Weights of a small transformer language model: 2 heads of 32.
Each number is 500 + 25 x the weight over the matrix's rms, rounded and kept within 0 to 999. Layers, rows and columns count from 0. Numbers have three digits each.

# layer 2 attention query, 64x64, rms 0.0624, rows 52-63, columns 0-31
492477497506528525445452497498507500483527486469497481459505497475501517494482492472507479506504
494480518552540507476452505483521494488504462505491459475485513456460525536441473492530467486512
527497480499498524476482477488505499495502497453499490482510516471511526501507497474504493493475
509498507490500524522523457496472501504476530470546480509481516522478506509472454465496501522517
487468512498522519492468502499517469507508490512525476506515503500498517519482469485506452503504
509466529570580571438425505507555459533470477488500429487469519437432513555477439459528468476473
500521491538509502523538502479497502502507475532527494518463506521479482519520488509490476527474
494467503561563501499474503490461460480435496485474480492481497514430506498474481515516464539506
527483517500512503490477560488548514501489522501507475511494516498531474472462516494519498538494
453429457487527532533525502524517455527490477499517499544504535534475491447577461526461425534478
510455526571530532478442456494553479537506487466480506567454524539500498506454485523529500520485
501534471478456490566588470483474461504525488542487509538532528543516501477516519516458487503504
# layer 2 attention key, 64x64, rms 0.0619, rows 52-63, columns 0-31
530483476494520475491497497519527501465519478499519485490484538453519509499509494476484539499488
524496497544505502497474489496510523493505511469471493493475497490496539488479529496509520497518
540497484494514483532506474510507498474521484473488487481489530516499482505502497495475538503476
541504497511559489496496500523537484499520487545495491485520450534530471498514535498506535489466
530490519532530477492498497509514539468535493486497524473507512479510496509522498509532489495488
535548517459481509542545486482504539524536519494510521481471572467550480495516546460510481485477
470488537552552494515456512529560478491512490514528531461484395435566571474451528509533493508566
453508500489527530502464481494464495503509502503446499472522525529474427495500518487454485481473
532449518436518525483484511468510506490469511464486490496476522489532491478524496499455484484468
515522462428471529511504537483469533487471505439519551478536482512556381456520518550450521482490
515479467484564495476479477503496482510485478448499533569521487514534515467492502455451460536504
517502510505523540520480507504467518521528520463517494473496506491593530491509553547486541531584
# layer 2 attention value, 64x64, rms 0.0612, rows 32-63, columns 0-31
493502540496513472500540482487529531521483559495480479518515493502483498484507503481481537506527
520460511506557507475471521477530468493483489485485499471499456481480449494493516520497500482518
480496524482505524468510496505504504502511494559478521502489490532513511524498519485470511514449
503469506521486513479488480499534469478500523486542495499491455467508541509490451483538545514522
530519562485530519513467468481506499539546509504512533506498497518475526559553513509511490502518
525482506496512518496495522542519513508527482516488529487537497510535493483528504467497510509511
535485543509504499479549513508535505488521489519482516520494528469562538467506508508516535480467
548525482498540511499478449496485507517502530486446509519528500504505533508485492526514516498468
532453514486514534536507529502484497487509514531517509530499483534472485508536532511503446472472
490471506524489510539497512472508471471475473496487514480508474483521478485493462519535522468507
495486444529500483500467470494519520465500433519473508504519521512466500473517499465466520510543
453494501494477481502484500521481462502499495490525494479488472502527520511495510483500465498484
493491493473485514508487510477537526489539500479474519539502504490511508476476491501492462485493
496522505521509475456507497505473522512477489523516514463481467510502477490515489511490488487525
480503505481486498492516464500470494508479515517510477467521534467492514510470502491471515507501
494481497580510529490496517473485504506507488493492484503483523508509550487495503534514505506533
503491464458482490510530508472473519534521492506488536509513531528506477516505514531496520507496
464510516525492491484512520500529522476476530492514484537529476474524497494520495522515500529471
546537507499491487507483500475484467499503453543514519546478486516477507503472507505541510487515
523482516505503519447485487453483509486474478493507508521522466498540544501441511509502483531540
486492550517506505492495465539449495516515522503538561556492527511488512502518507509471487466493
476522487475478519515534533519504494507468477480530513517479491482505454478509482458499499528483
453478515537543497503487501484531501469503528543547507489505494480530509487511541521512495499529
494493531474487504471540487494454537549496485527480475500537498492488497503495515523518515512490
545478467495511520533518493494512473506502476505458481500517512494533492551466498496487465493568
506521493507494493530492452480507461506491477557479499491484502492565484482534504459482519500483
479464505498456490489476524490517481508492503497554503480481514519483513469468486516483522530503
566507515498505480516471516508528518492507492498544510521503524496533471491501497500539536512513
494513515521502486524475515483491537508506499541516490498502497488537512514495511519505506512540
506506505501522490469484484501499502484493516531498483491493497462534469471505499506502461498487
460508445508488544530497494556540498517511526492488476509480480482549458498526533502523453509508
524529517535512520492502498488484473476518504479464485484510531502497522517479526529493505521533
# layer 2 attention output (transposed), 64x64, rms 0.0766, rows 32-63, columns 0-31
492478480527469486554504515507507489487516505489503456485503517555463496508503515540518489510510
491552517499468482470499461514501504513511502533481475498495517517504537539485490487514512486511
499494488467461501552488490494494493520496487459488526500511511503486504479492471533500497488507
458481509573530500507474546497514501520508451505487471511529511497447475519465527495496511494494
469443500488496505493506491502507488474479486497450472508482469476477494452460485512480463505517
476519489493511517514499438475503492501457503477506538511474495508484492497494501507492486476474
455505496463498489524501501532459471508464532483536508504525520536474454501508462459483465540443
477488482497440499496534515536515502466512509479479497486460521500516481491519482513532518489486
461539492503513492519507508545516504486487503486452530499489515498533531468501500510481528521510
486511478504499513495470490498513489491509468493514449528511519472466520540511475455497536555489
500523507444507525488530499473516494519496518465518493507467503491531463517473517537479510503504
557527499515499519444497525519461527463512507519477494526510518485474493469505526468491499544528
504526501481492471520500470497489463484454501506539493458511484522500522498491545479502522446507
531503513503498538497468508496497488492506482520475492506477488468503511523491516483519433484533
516475488532510491536493494491534514528542492496501513551523485508512471507542478518504500494499
517477497479544517466459488543532488514480486472521506481493525438504478521513476485521491489484
498538509457487485497498523512493453476490571509544487504499501515480477466494485487486504493480
507508473508523467481477521535476523510525510481485467473483516532467513488484484480485532499469
488508534545484531480520482536498481504483518504504503543475480475515455526456467509495475543529
490511485526507504510466494532521494513516499506477531502467480474487496544508482522515482458470
496484485486502499519515507506548517487462502463450471490520488462482516483483518499506475517514
500508475516521504507480485492455525511516510505514479476516483494507536513483531523482509513493
523495533508516478502454462495517469518453491470507486495488508472477523493487447468501485501467
515492471493487518514460493496523502482508539481504521516472467520513472486514474506497521491509
513521544461484504510496468496494538457508497537523526497487484501470479493547494499507513510480
503498523521488549474498486518479513469526493471546489512482499505477498490491508509475468498471
504527510479521515516498515501513499513512512529509498511562497457506498527493510471506512456497
487498503524507510468520478487475476508469507487509487512488457506486510524482491498491500480474
511485486492514498450481493490544496491475490429530512505468491526466520493507521501509469497492
526492488494422472483490484514500489511509485490465511522487490509497499536499507505481524493503
537490550513517465496460497490467528484490511485488492488503475510480564467477501496523522486493
506467529493473484499524510507543504495511478489516516487500480514499461514540472526538446528474
# layer 2 MLP gate, 128x64, rms 0.0888, rows 0-107, columns 0-31
485489485483452540466526502522510524511502461517474467521472531502480468528513469498516505471532
470469485501463448500494488530483524509493497513505495466514498460478490503511489502499436482516
450525533514518565525533518485481481501508478467559533496502534509482468503535477495498517518500
498510452460459490556534506494459528523492493501506514490557497501555513438543533525443549487503
508466494522521479498466547501502499520506460529499458514491486482475521502515471487537485492486
539492486494506522513496499527473519541504508495503481518503482510524547498521508472482526499499
503559490544503504481520480510516462469489509524513504528464494490497474485503547525483486494485
479482485441475485481495508547528462517459507499517494490518454461483499520506478495521476455533
457514487549485465511531530495541466489513504533539509518507542506475496564499483529523456519521
500454499527497489472490533468483517479447486512462506513490484476494490505532512445463511515515
498527509515488459445519496446502499519498444532465487525493484472515472534508471524509508512500
509551490499471540519520454510507469544488464560516527508520513531549485511491513493516520519474
441486545467504497520489498461507520493518439502492495497535513510517530467515517522537511478473
505566521502474522486520469524519468464472507522498478502512506509520503511475518521500510489508
490493515542483472458511481517494513521535497527493479517520540508490458510511522569476486508491
515524524536481537492482455495494460496521512480534467560523515572505495517538496514501552516507
505513507585502499519501477509519485486483534489475455520535544496516467509479469507504487450501
509524439498472468517525479493505480515455508535501485523519510487496479492508505509493466499569
468495488496483515486494502502466513478480456535517515490530499501493479513529485492480527495509
534494535495526490514504500500497460463508478516500507524474452483504511516518512517493488463544
549523512504456475482527504508533537531484494513484535588489480524504481516483530529477489482522
500526516541545461544484548526525479521522537490523519471514519517533502492499571509564466497481
438495472480476451543507532473479493515488457491501540490529495494495488482506542531518480473519
509516525540478463498498508535526487486528507481490528475512508491492463506466525510520476490525
523523497526483518465495535482497472495481512520510492499481501502522529522471543482488495496506
462484495542428492498484512504488535509512455518466465439488499477477526519543507480538479500479
485487513494500542494544483548510475527469502507487442504517461523504541510508486569471449502518
472515488495508523528489488494508490502486487500491513506533514479445513504516487502517486515482
518496523543495441506532493500494568457493506489484475545450476500507478549491504494524489486513
501527523479482483520495472494533467531470502532529444532476485484541458520470505495526497493478
485543484521523485500478510459534501478506522540553461535529483531505483519502521475470477487529
561549526514496468463488465526528517489505511505465504520497491509502483531462506552528509467526
462478513477508543517515447480498515494504514516509511535527503511461461539503509506474538445516
502493494491496555548524511529498514500510488553495524493507482490506509518493495455470514517489
537524510539513505494508470509525482517514494488467490538492527549488481486499558509548489484460
519495532532486528472467478514521511516526514484520505491488510492487477525529523499483458487493
530512529546488454438521457529510517500505521476493490464504474524532462523462477511507513480497
481453487530482477537519538528492532489507470522481461510501489516493494531527506498540488507487
522569533494479503499480497506521478466491480525555487522510499498472480534430451541495481472538
518526532498496500476523497527506506455497483523515506506505496538537474505513509515478546466523
561499497602511467489486500504542508519505518503516497532483521514526502525525538521535517546427
527446512494501503536535453487490473494476467475492464501471507557487486507540548523487508501514
517513535545472503488492535496518530495516506529452500519477511502503501500517498527532483538477
472547518478526503510507508530499483508435485500512473526539531481512511482480493471515503454527
533516527511472497480478448519539503504475490548545473518497488477512498537470501528517515456518
501540495544482483462514487508528439478474490513498521501455486529519502512495516486497500504511
539532520497487504504481470521509480488505502547493505476505504476526439511498518544516491529519
536481491530493521516541547507504470528496495546504453532485478471507462497493503515524488490534
499515486503511516527521538528474504522499527490517530471513492544515544477541504476516518504457
547510501547523461529456522483531497506486542480464504508499518479509482525482532528523471530445
523515484495494468448478513519509492522516458501466500508509500468473483498488471517518544488485
516543517532451523457505477492489478441517527466508479518492479496471481519512517523516547535435
508489450531508518508500515511520505511504488494467517502491520494496522503542479484503495550439
486504528539515503465512510565460494481479513522499524539501475490491516496472487520525451473475
552492481528506462499487534503514536511498527512464504513482496488495518493530479505512506512451
540543497525468486474503493491509484508481512526514476533533495458513460533469486533482462472543
505500454506491480473478532494512499534442455466479518493484534552510523508548519525519494504439
545526538517477504488536495477514492496506484530475454513463480477476465504533455519522527495481
548498500511437439458537513490527528521497499533529487504499461451513489531464492542462559462498
544451522534537487525500496529541495533459493555520521513496511530511471528471504486497484490529
531488496505502515438523508516493463495482524514517513541507529484512505495556515481502505503470
560522501526507469467475507483429464507518465464523506538539519495478486511544503475500456491522
544536529566463455532484522488487542519497507516501501516515470475502479516450514542532454459538
552518505564467460480516483510513496492478525496492498532500477487526492533480501538509481491485
501498514534517494510490521513519515515479468518484489509477505490446525498494510497555492527467
492485524539468495466497492507537461479531533543481533521476523489520523526493520516499494486508
468461445489515552500510519481485488515486493461463503474476507524454526481559459488482498556478
528520514544470459464525532503519472522496531496551519533493489491504462536492506494520512544501
519465492535520514506519527490480511517488491557474479521486495479487524525497437466482484509490
548512513502479509493514503490495466504549521510495501529498512493484490522472489468462481507477
534490510496497489530483541508533484546508490481508486497471470532475487505538498531546473491533
551530531498522471492497470497526501507469532505487499487476540506550498538474509569502472462510
492508490522476493542480521478501520514503483527467510504517506524496510507512493497527487531469
498484559559488489488477536490523483480499510545535529481497511491483498518486482476495511492490
532494522502532515490523478492493538460509514498512527524483507487497486510465475526531489509521
489507499531471461517478462496537512506497531497492496510482505500546490543526451498483454478528
506513555507460488507505504532509535507481458512530457505496514510508467522503510481488520520529
476536475505496516503484460519535511552510483458507499498497498486501510499572482527483533481492
510505492485482523485503480471536444555437472511513501522507490454525539499531508507517490458527
508492533511462496521439499511507500500500484518483457513489539526513539571494498529521465486491
460516476513531461502494515527513543496488491497513486535507490433509493505504484561488499484527
519495506504472506476504514502521488496478446501496484530517498468491448477540480538452541494529
518494530472516483489532531485502502501505527510550540477548488502509474518465529514499472482540
440511483529438511483498500451458520456481480452505504523517502506490483484480510487488473473500
489498491535474473488470529507542528465505481482491476511491490486548470502517522505499472466452
525482502547449524491518482516535516494493488510487506538482497470506473521454499473476520481508
530506515492499503496511522498511522488517499524503470525503499517583504533503497510517454509529
483514551502455474502500496473526524498496530507501491508481503489496475510494487539514453456527
500534506521523476432484500508517496492481508538491472499460468489485479517474475538546499474560
509486497557500507518460556519523493522484473518494477510480494515459504519507479501555495531486
531524519529488475479556487502533494474483476562503499507504499467517466526493492527470428467546
512501493491495518490531505488534499486518531525526498501491513523522487534513495542511505494499
528515496515513486532507498549510487531512531546503527536531513509525493500488498477503483534490
550490490506484511495525505524524505527464498544489454494564518472498505546494523484495467512517
505518526525487473532522493494492488477463487469505494538498469474505471569468520525481528516527
502483534533507449496509479441492553497508524539492591505490493493453496495520536526510482528499
522502511511476526468523477491502447546500464512520496527485536502523495517508483526505507468490
457528482522484470512495495528523445467508478499515466519523531509505475507495490547513447464547
536514511504495481476481501509495516456536501492529465496511495488498492527457471472490487457510
487492518517540471519499502440488537486523473527519519542505497480481454510503501539495492520537
511509481522464501500505489502484503502470511520458514533480503507510500529504531566525467489496
518502471499493514500477515496505494517499505489529494515517510492553531571519503517509463471499
527490534532526533472535511550513477494512471549468506502524406482449491503496513491492512481517
529497495540478492493499535513477502507473491525485503520517498483481524500501498484493502516446
517544497536436514478496470537470507508492494546503501515472486479514500495499515568515506472552
486506498504490498514492499505507487489504520510487539490504500530475457478526488514500493542484
496552489540466506500512480552538475505488483495512485500506499508519431505544480532510449500492
505540466526473495510490543488509489489486471512488477505534487503490465479481539511447514482510
# layer 2 MLP up, 128x64, rms 0.0884, rows 0-107, columns 0-31
493486509489465525482529490504525517512507479518488461510466512493486462530501476509496522476525
532480505525497475480467457545524490489500521502528488493498487490507504521488486511494491454503
515531502523460505482510506491511474508516493505529494525500511497521453494507488517497517476526
515534472491482457550544437540465545485518518500521542500523491467533506464543541510457527502526
513490541493458536501461525508540461501528545496462549485453464459470477559480496477498425516517
539486548484545477495475472486492540513541516421521497516498482472496503482486482523484557518459
477458515467505487526496515485487522522519491480501516484532509506523527512484464494528507505519
504492509509515500487487530496507526501494486511485543498498514508501539484518514441516484530455
475536497521470488509519488490523471475509491517497495516504525496494486522505495538503475496539
563573453516491539505490503496541497546447568483505558512449544492527518522492503521532517507532
513537503498463484463503469471503518495508505513498501503501517481519486531484484528507518484516
494473495500508471483482494473468521480513514515480528509504481510477511470489481499510502508472
569577522532443453470461492475503477479517529491543460501478472473482494482501553515495557458491
520496503523510484503490469484530556534485454518492482528476470467497475520489467545495474478504
491500504474534530536490525491508495492504491482501516478487493492499535489497481445510509500507
497494506505511468532513533492494520485497494492463523473472481470481528481478500475500496523484
508504533570499501499490472501536508500487503519482464529516508468492444513491474510494486452523
498474561504551489463519536503495544475517507492504509498501455488507500508509502496491526515460
558477461540462449478517552464468508512463480519492562532466482505539462512500515481466500541457
456511469474496510523511507515487527517514509500498520480517517516508506470515513470508529509473
470475474485533508546472484495488475488486498489504481449509506492499523493504484484515501503479
472465530459527493511523470437566440537466488504521477506480457485544515483518521521520559512458
576482510519510526508491522536520504511473556523480466534540495527459521502478465479519530504503
499508486478481488469534498487464525501483477502484515557498488511516549508487480499501468512468
493479478474513507539503519516480519507496497480490500506492485499490519493521454489510524535468
505482512505564473566519488515565475527458537495496475611470471485510474514494472525460507484524
500492480498527513514490521493474518518505503498485512495485499521492529474484510474500526507471
515533512476523510492520561492503474502463455501444559490504532536534518550491467538476418542487
477494512494501539523479544523503481518502479497484512486537492510499509451513548482524531532455
496475495503537512501523520496480523478506510482480534476504493507467538477496511489492487498526
507478508475497524507518520521472501500488487490462502481486506488481533486501477499511522508476
481473487506494534506518496433482497494534544456531513491535506502483496514495480519459470514468
505498489499489475518493532504487497499533506485494515485506476487538544461493495480507482508477
517487562525522517522566512513511495469566482485522488468480486434493499476496473443461502517468
471474503471514488512494517493498517473489532500513514495506476475499516502509466492489519524515
475472485491521522526532526506487482495480477512494493525510508509491517467508485501492533515471
479488476464526531537488542494474500496521482512499503498509513495478522474520494493487503532479
515523537497502519548454436484508433507494445519538528575501551483521462528525566520514511476474
538543511497470501488474498492520479478481497515524488523511499485478493521458457535491488484533
502508511515482551472510475542493533470520474517505514480505494520517494515487519508495554458480
523494445485464532493463429479547494508526512480465493487553440529554510502525535539553494488535
496523498488496482483492521478488526496536500500471500487493515508491508500501467475500542522471
497559486481500531541504454536486537523484524516461506511559479491440508460444441541435526519491
493460486512529494493487510502490511498535502479490525472483484523479509500530517512517514542469
495511495508444497514523421489497539511501497506513542525505463498480522510527496546538488477491
512554488515492515480502484516512446485473467511497499514482474518528499519501497483509520499517
458464466487497499497522525485482508497503515465500490514505498525499559474497488473498528483482
533512497531506519495529507504507477528485510536544495513530477477494457495474511512523479488534
552495543509539521477465522406480517556443473512514514513467485494520545521498496476440483545514
515492490509490540533509500493501493498524487556546501514535479555487482490523445446490543509533
500479523502522505529512497487494510509490527500511500496493497519509517500509516481481490521505
469446529478531499519494510490461520515513503489510493479498484481478527490509482496483494496506
472491525464540559436492538504481478512477563525470576451469482503515476449529490520538483527507
479468466466518528540506483485482514515498481481503495500499500505514500495510497485493513495483
533497493427511495497512496471524493491482499545428529510482524445501559508575492522524572507476
551454502492501474504473534527486494476487512506495478504506518497523511482475508497532497521487
562539555486474472487532482517494476499524470539493469476511483472514471542479516494476463499548
517534514530472502488536486481521493495503505510493477512482493500489490501519475528515519489507
478488493496550527519491511495462501492490481490471500514492516522494522478524489466515476531482
461487486479504499516510532488475527469512511450472524490498489502463524469529487476516493543465
508498497481529501537491527483494515508508477485481502476520478517489502499459494503508505489498
536507504516500488463493493491486454511514486483526490542514520494490469520516499504486483492513
543518509552468480506506511476498523500505511497497505536508497480498469515474527525504482476517
485518509497534470518513514540507479481500476522561486459489524522495460475470479481524482493504
484515533481523519458460491478440522514522424481489533448504512457453462501515498552495567462510
499491508525470492461490483516528470496520516540483512519483494480511512540484507521499495472519
539493468586466553499532476532477493523471489500510547550463555513451505497524500494477477546453
536541515511478475457513486500507478497499536511519502524506503502514474542472476525511475497519
506487549480494447506530470453520516467486574532508437534521529442488497508504538459445502540471
467479503489531514533494504499487525495473500505513490479504489503498520483525507516504506526508
537513497508493499469500513466521473510495509490502494514478493520498455510522514540500486486537
453478488489489511501490551496481504490530465482500510493515477514453522472528504436519521530489
518417449479508497477558518505591478573474485475530558483483538520483510432517538508486587527539
474465489476515538538502508522468499517508504492509501490510469512471515480526486462508533502487
455491482484486507526493508494498493537507476514468523465522495523508502469530498490491519509474
463478479486526529513508526497464512501508486488488504493509498498462502459515520501520533520480
456480459493545527510497521505486480492495497478494514487495493498484518479530481481505491481496
505485506479525509531502524485451531473499496510488532509486498504485515475485496476499496509477
481491497485548491531465531488463502473501501474524491482505510518507497483499528460500526514487
491535513512436488485506474497499518478516509520507479508529505501493461529500511521507494484520
467509482530498473483499501535532498477515484503496469524504516453515473531499494546506478485513
495489443499499534522507494529486538524499470492464509470473489520505520507513500478484514546466
508530524499505476493536526514518487490514529509526523492523496500509463520467518517506506488525
501488524487537476513486504496513496547522512497504531501490503497506504479480490489515499518485
496505483508463476490488526531539505488490504487492472498474500475526496501514509519486494483482
470487506465536508513487529495479498507505496500512493476508494511494524482548495502515495519493
523498512508495494494512493500517519498503506521512470516506506494562494527497503525496458474538
505504540487487503520516522470505509479526523507485505526480498527461437494522504477501513495537
517535517510495494466502498491520494485478508515518480492479487489502474528464487537518524482552
532538499464450479480555558525511482559455514526527510488544522486494496504540511509489472538490
513502505502487477508536545513505476480481451490509496532535512502499479541500507524481440465529
494522529545523466520482486523496518477570503504439485495488529522506523492501501510531515537487
506517497520496505504527474509506491509502509504509509502510506499514465500486518503512471490521
532532529518480477483509492503521488508502509543512471490506488491501502522495512533522473470523
468486474477515496508492509487498507516535497497500514474530495521493521443525492485513496503464
513545528438563512560522495546475463507548485483475451506492425558503559456504551561502532530488
527497501502483496477509461489505463538490491513529502507464527493516493511515478510499494470490
472528477502517486526501476504509473476519495509532489515528524508486483481498505528500433455547
451511537472539462557518489485494515521497515504480529481505528509510521490485519502510471508537
496496506483458508527459516532496528522496557480547500514481523521511520503486458498491463508479
480479499483537526494495530505486504507529504501501502481511492497485508479514464446490523504491
544515532506505498489489513491500491502503511523535490492504492477489478558508476540495470494538
482484482483498473528493509469484510485511509483509500499489533522525510507491495503509491524483
495512525559496504502485520479457427541478505477515427444524496496496526516467480462461539487552
490469486477545505509510528494504489497497499480486512475508518524491510477506522455488515512454
485539510480508506534503488521495499494527501485490494527514486545521476523547496531457554542489
498539503533473502501490469532560489498490500513495487509490499490513457520516474527504470493511
491471510479545523496511474498475495516504531484495513496485515526509517512535467483516506515489
# layer 2 MLP down (transposed), 128x64, rms 0.0874, rows 0-106, columns 0-31
513514498524529465513489508488490473493504516498528532493539481509527533485509510502490486512494
526534524512497535499514521475528503489505491495490516534515487526526500500483491537501565497505
545493476467488471471456487503528503495496507510472473507510491491501522507468541487480494502526
538523533507502462520500425552482492473539523437487559515510513437507517478494479487447503509519
506489537463467534523474542516545467514530533495439569496473480480484473555476477483499429504514
513497561462495484511499476468488510507519514415523497529512498468503484457480504520483543499470
485536474528520499493491505524504485491483500514509505507475477499463486480509542496466489495483
491478494450483487480506522538528476512478504489516509507533470470470509531531508482516490460503
547505533468493537477480490499464512497466501475466496483497448494518470427493496477465490474484
570538455486516569533498510527496502544476549470501555485474531491532517518499510536504526507517
513489508495473535531476477567505505486496546486519504483482521515495515503484525490492502471490
484513493498471542518504485509491502539516464541502508483523510535556497498477514490524531533473
552563475500456466494462488459499452504507526477563448464492481427473495469478541535483527422508
495515496484494497489500530516479463482493527502491517498526524499492516503502528478507523506509
461463512501492494465506485525476514530533517533509489498520526506503486491498517550479500514475
507493525522499517485481480488497468513514525478529480549531490546493506504521499510519542515507
499525487440485488463485505502499491508512465511545532479459475518479531527501538506516482530486
521513456489476501527501472485485471514486499505487494494492519486486491475495516481501482502541
486478493512469493478479554495470502500453463535508561485532461516524476538533493474468525492454
522462518485525488515488487497484455459521485475497527506473469487497513495507493504493477484512
524503511493485491455516511523522530519510500496477517549486502533499492513477525502477497492522
463462536486508497534503462426567455561502486483509471529461465501509514471494521512517548520440
552466495508515496523504554521489531526511522530463469530576501526482528508481447500562546474512
502491512527499504525476495522539478488535527483496504465485500495501466493492523485500495498542
492526473538507523483490535496502486502496512500509479490477507495495553511472561477498530510483
478495504492569510583506532491531506541456523538486519569475448501482494502520468484462508513506
480498508513512533492539497519501480523476511508477434505519469507494534512514499546450461509493
514523519478511498476529571501503486482478438517424553486518536547536511554516484561494425520480
522506516539514479509512495495464542474472497488496465525471482502490502536515528475554497490504
495510507452487494506479463502502469533489508506527473530482492491551461512483505493510499506471
445539462511532497484476525462531520478515521527528484522531480520500495511502518479465488501504
500522504493528476499475501561491513503464467532489492503487508495499504488502512471519526492526
464485522487508512496519455498504516496483515511496491514525518530470467535509513496493524470517
523486565514512483538537456504569486449541480501539499489461502428505508485482483490479491502479
528510480507510487509513494498500500534529476487472493523481530525476496502497551492546486496454
524491526527498543488461495513506521523519501487528493492502513504487500513537528512469481485505
495502519526495462434527457528506503511476515460488501470514477523532481506480462496505514484499
499500546503521509564437451494477464514516443524515531562489549477492476523528537502506536495471
472462484527522483490527481501487503545517508503477492483503501496528503491550555460504513503489
494499483503499474515479503473506479532496518485490482504502511455472512496485494495520473521498
524496443472518538505458437466530499513503496491478472495550448524523501551532525518544475506527
527448516511513471528507460488482482494468467460493496493479494535483498511532526520500501503515
489568510473477554549461451538485534542478521481470508508574482516445515459446443535472529541460
481532513482525519504513512503485499496462506482481482521499527482517514492470497465515508460516
504491507481529508481495549516504470480504516502466469499486514511544447499467512478442497514525
504471505500493508505494514503489542529521519513506490502546522477467493493503492516495495486485
521513517482511503516458480518494500501491491536492508468503489474521454501502521530506509560497
483532528480496455462470463503511516466496504478490543489507523536493529522486496488465502486482
543511523492516527490473528415483507552458476494534536510496489490517532492489513493436493558514
517458471547514527543462505469500526524471495562526509506525471555493517494541472468526566518515
508500468486497493472481506505492476503514460509475490516521526477479486482481490489514517494485
528529506489476517488506492499486482452504525491492483513504482505483493516506519507514522524464
493535544471531554425501521482484475494485559509480574475456497506534443473537507520534451502517
491495518521511519475501504538453507485482514507514530543511484500502518489474500515506480476484
543498495436515486498525478482540462464484503523441543534480517433501517519567479568492555490496
457548492508507530500522476462516510521510495494491514506487488498478494519511510490467493465514
518498524496478527524515479514489486468559523527530489502524469429499465479475468488494509520551
479484473493505499485465502548511510506486487489530519508526495499506514519474551496471501489515
517478497483451466480527513483510504526518525491526507481496482489494491497466490540462528481496
506431513535538480530490497511510487519452505520512536503502513518497483498474509487499504511503
522480500494511496461505495518490480503487534514516510523499511484516522488542501485508487502489
456490485499500542518520510500566503472479536537483487463473482499524493503452498533497533510490
479482502452536527476521481522533462477489498512510510492484518520512508507535475473475511522480
510481500518485521497473490469503511512500538471453518546518479491511539519515525516468505510514
480530539496562510467440505479467539537500441466489531437497530452426497512504484539535567477475
531514480482521490517499515490479514517456481480516464483525490515485473479503494495513490507486
520510489514421511491534444547483470500484501484542539560459551496470490461478516507463447550477
510479506487502533533486464472498508465504482500460480468484515493499513466511517542471479469491
486511527458460461504541453438539509453498570508520431531490544442481511477510556473447490555453
530502516478489507502498494494504460514554491502492499495488505491490495506479476486474469497496
467530482525524522471530463498470509465481508522508513501532550502541499526486509487469504519482
525512519487527501486503462496510500520482521499493513465493539489529514520476503528483493469488
515431446489509482491557556505590467557475471480544544479482544506459516434489545517528557531525
474471540551482503510466566486515516489494507539541519458500500490481535498505491479498523514458
526493497510557518489511491495481527456511502471510524530473515494496517498492488506519511515510
497504505508477460526470483502529511498493525475495496498478483519552504507542469478480470491519
493498534497463484528500498521493532515485475520531482513498525516504484499508503487483512540520
482540480508524486507479502523537523553513500459510503470494499479494513510570502517475532479491
502496512495492519483499482491535470539478488493503509503511485479520547481509506481515485487510
504525456533540494459556498516501507492507522474524518507505467483494470464493480481493516513509
556494545503454516508509462489500463512482515509499504485503504568492504496493500444504491506501
510494512496465492499479506505545474475487454505488484497528527489508493474521483541471530502526
490502483531484519518483480505492505497484477503482486512466499492492515491520490478505512503481
469506488509471525489490521469477513464483495483496507510513484499497487483488515498474486464494
530494517487499519506527454498466461538508497512507518503488513524474517519462487500515506516547
501466472527462526520510487503528512485489503489471522514476500489507497510451493469475528507491
509506484514522482499489462522492471519475511493497525500498504501424486513486514500471531481483
499496456513531494486500476532499483510490481484512490482512505472531526503473503516495491516473
523462506500468507552504487513500501501516482482490515508556504495508505496507517495459466493447
509543509455444488464529556521507474536443507503505500479522538493476518529557494524507494544455
478484496514497506498446488486501524529513537516487494486477479512502518506507501482531563522480
521478479460474527474516501479499497487464511476540518505488484490509460511487488512484480477506
486514502491476494472502486469479496479498489475512493469470491504488503499492517518498507457530
468506521498506483515475491498490485500511493480499542524443480519526499467466462524514521473496
499503519530512504534514485504482489479461478460507481521486495473499491568475535505488536538528
513573544460554508523495477557492454503544502492513465538507426553499556463513534552493535520468
471514502517498492513483512503525538466496534490471487491495462504503507503492523494495504517519
508488511510498514505494518491488530526482514513489525484494490485492517514516501473502548523463
526497464485480516461491514515514472471534518488538471497494479506498492497489464493480488489503
444485514469480461554474517477509501495528563460493488523502501540482496472493478503509465526454
506497483506481507497509491493491493494474498502472517511477508518504518517490536542521477505495
490503513520494491497516492490504493508496503530468511505498476519464477438491506486499519508514
512492527507524517483526509542501471505515461510480512487519432506462493503499527484499492498517
513495537539488480512487503489465430537494495480504423456504494510514519511484460475472553483544
507522492512471508499475498531479516500500503507500517498484501485520512480510522553509504490548
488528527489504498466484477571503482477517477493524525522521488506537472562512491527444524495527
500465485482517487502494513449475499504507513504485496514496517492482543498466532498501537490522